Each number is 128 + 24 x the weight over its row's rms, rounded and kept within 0 to 255. Layers, rows and columns count from 0. Numbers have three digits each. The size before them is the row's rms in percent of the matrix's.

# layer 8 MLP gate, 704x256, rms 0.272, rows 695-703, columns 64-127
094:115159106115090146133054148143100086170132136126123148155094105155111109128128083106087098158115167106133148096111117134109130102163133110089116105109172101117095162117120140089140106088136129
102:142132155099168142094144112164070136137135121121143126105146143118135098086159169150149134134116149121088129096149134121112120106145134092161131135122136140139132160114141163116132136160165116
098:103134118069115136090146143111127124142122078131113131089152101110129109146182088131118097113127127109152144160124173082125159117151112142129141122115074105121089121069139164143117129090114143
104:072168140146118129137138081129104166166118132106163145168115161126131169124126142146102140096084110101132131128135120145143137136142137158133124154129100097165115107127149085120169139133104120
101:122138122153165140128090144124128128098095126124115112131099157140146106118065096136146148176097171128146123111080099150143103118110088155122090161134138105112122109123141134128119128136126076
100:094105107129120133128110133179165132108139170153066138099091133123142148131141098140112116121127121154105136149167119115109128120125168145092121177129106147148115152089115121122125118115138161
101:135136106159183138113121117104134158159103115129122127119131101125115139160128149116121137119138142133144089151156120092138137117086128124133143114162116174104148166132092222171149132150131134
104:127101147145105089172127174161156127128125152123117148155110107148124131100174103130107099155169139153157100156093094182145124087109116123132087125160156142105129170115088144104158122136115116
096:103126117084127146151142102127131133181158127098146122139114152113113134115158134138111142112164118159117150163114148108115138160162091097130114109133151143088114140123076104133147113166131150
# layer 8 MLP up, 704x256, rms 0.291, rows 695-703, columns 64-127
095:124114124161122133178133128122162158157147128121168133149100175078086084099135137181164160159126109150125086187109122102119097132113127169101155113162155161147115080141131149148153126152117158
108:148118154157115123124137107091129127113113097151112119119118135122123157088126114066118112090103165109127118121152136181160140145132078201124159123108124125138153140114118139126177124115141142
101:150148119145152141162210101119167134133126104120141121096153128127143114142134171143118201092162123105122105087074154139121141146086122148161133155114147088147158155107161098103141154104169139
101:165093157126156083146115080142139127145158102133109130172132096082126139142098142125097150142079145126133093105089102149101090135130150114137110116128111102114124149182118149076113121161133096
104:133123111148099160157122099123138126143106124149138114100126151159095162136129178140136151075121101158100124100094153107118108078169140169127103088160157133132124129111130150089125097132056159
104:145137137138105127172152069142119123094123116133130149117093100116134086149107130143128126114147128124102110147103134120136097097152175064110087129152106131087118153177110154136124110124117129
094:114129119149137131145087077109123148140147118126115113144140092065151140116125122138142115120148137114145136133102142108130101126106141130160113101200130087115070151101140117119128094113130146
100:178138131173157095163129132123128117126156133112148115113128114132101122115160136137117167127141104125123112094133144119140127146118136122154131125151088149116158123092159138149107108131141125
095:098121152134124092159156117134121143140063175133125098123158136140134152145156128107103123093109157134133150122146152126148104075132128142125127099147115160164121128102101164120133127149121072
# layer 8 MLP down (transposed), 704x256, rms 0.243, rows 695-703, columns 64-127
096:120175175147115100177121151147114141116105119107135128140154157125124113141128122140126113118143136152122126140134082148188118150099143125155114131133114151080125108130119155117140138083168141
106:120154127145146143105128132131152187137170155150136136092138125157086117107161105125138094134159086132117149154131108146124148159117104170120123150164133126149076115158134147120144108107116137
097:110104107107117192152196094152165073124139086161108150152135121112144095122100108124114125112118105146104117152147093167134162149115124129106136148115141129116111121118154114140096144094143108
099:129140113142121123174097126120082139137137146079103124150151161123140126084153172092114115114147096044148102122125112091102168125130108118115115155125083058135140151151168107150133155088111125
102:136127137124147139140170128113112169123092125141148096121158143100172114098112155159122092078112126125098123130135110159157096076098150086144159154114134117171137127167094069167121133135133138
103:142140116136094126156149134112149163155150125153094153129120121112147108137104106123189143129173152108123136126144123109156153143182155118137072081141172126154147092147077102190152084110132143
100:169070137106112143136100069125152159153114126149131126123152106074131132125177145146127083076112158151144153103090049065162143102135149123150151112174143168104125096146129136159145116142099151
105:122097131115129150153138136136129158152095117125085122140114152197139127146130125174112122139147099166097128123161105125122143145110148083167145099117104163076135143135110118120158159127096134
094:125149148146134128098142123131113101119176139164172118125146126068120131164139120101131157099217130125121089143127140174127160124163156140140143133107127124104111093130119094147114133147115156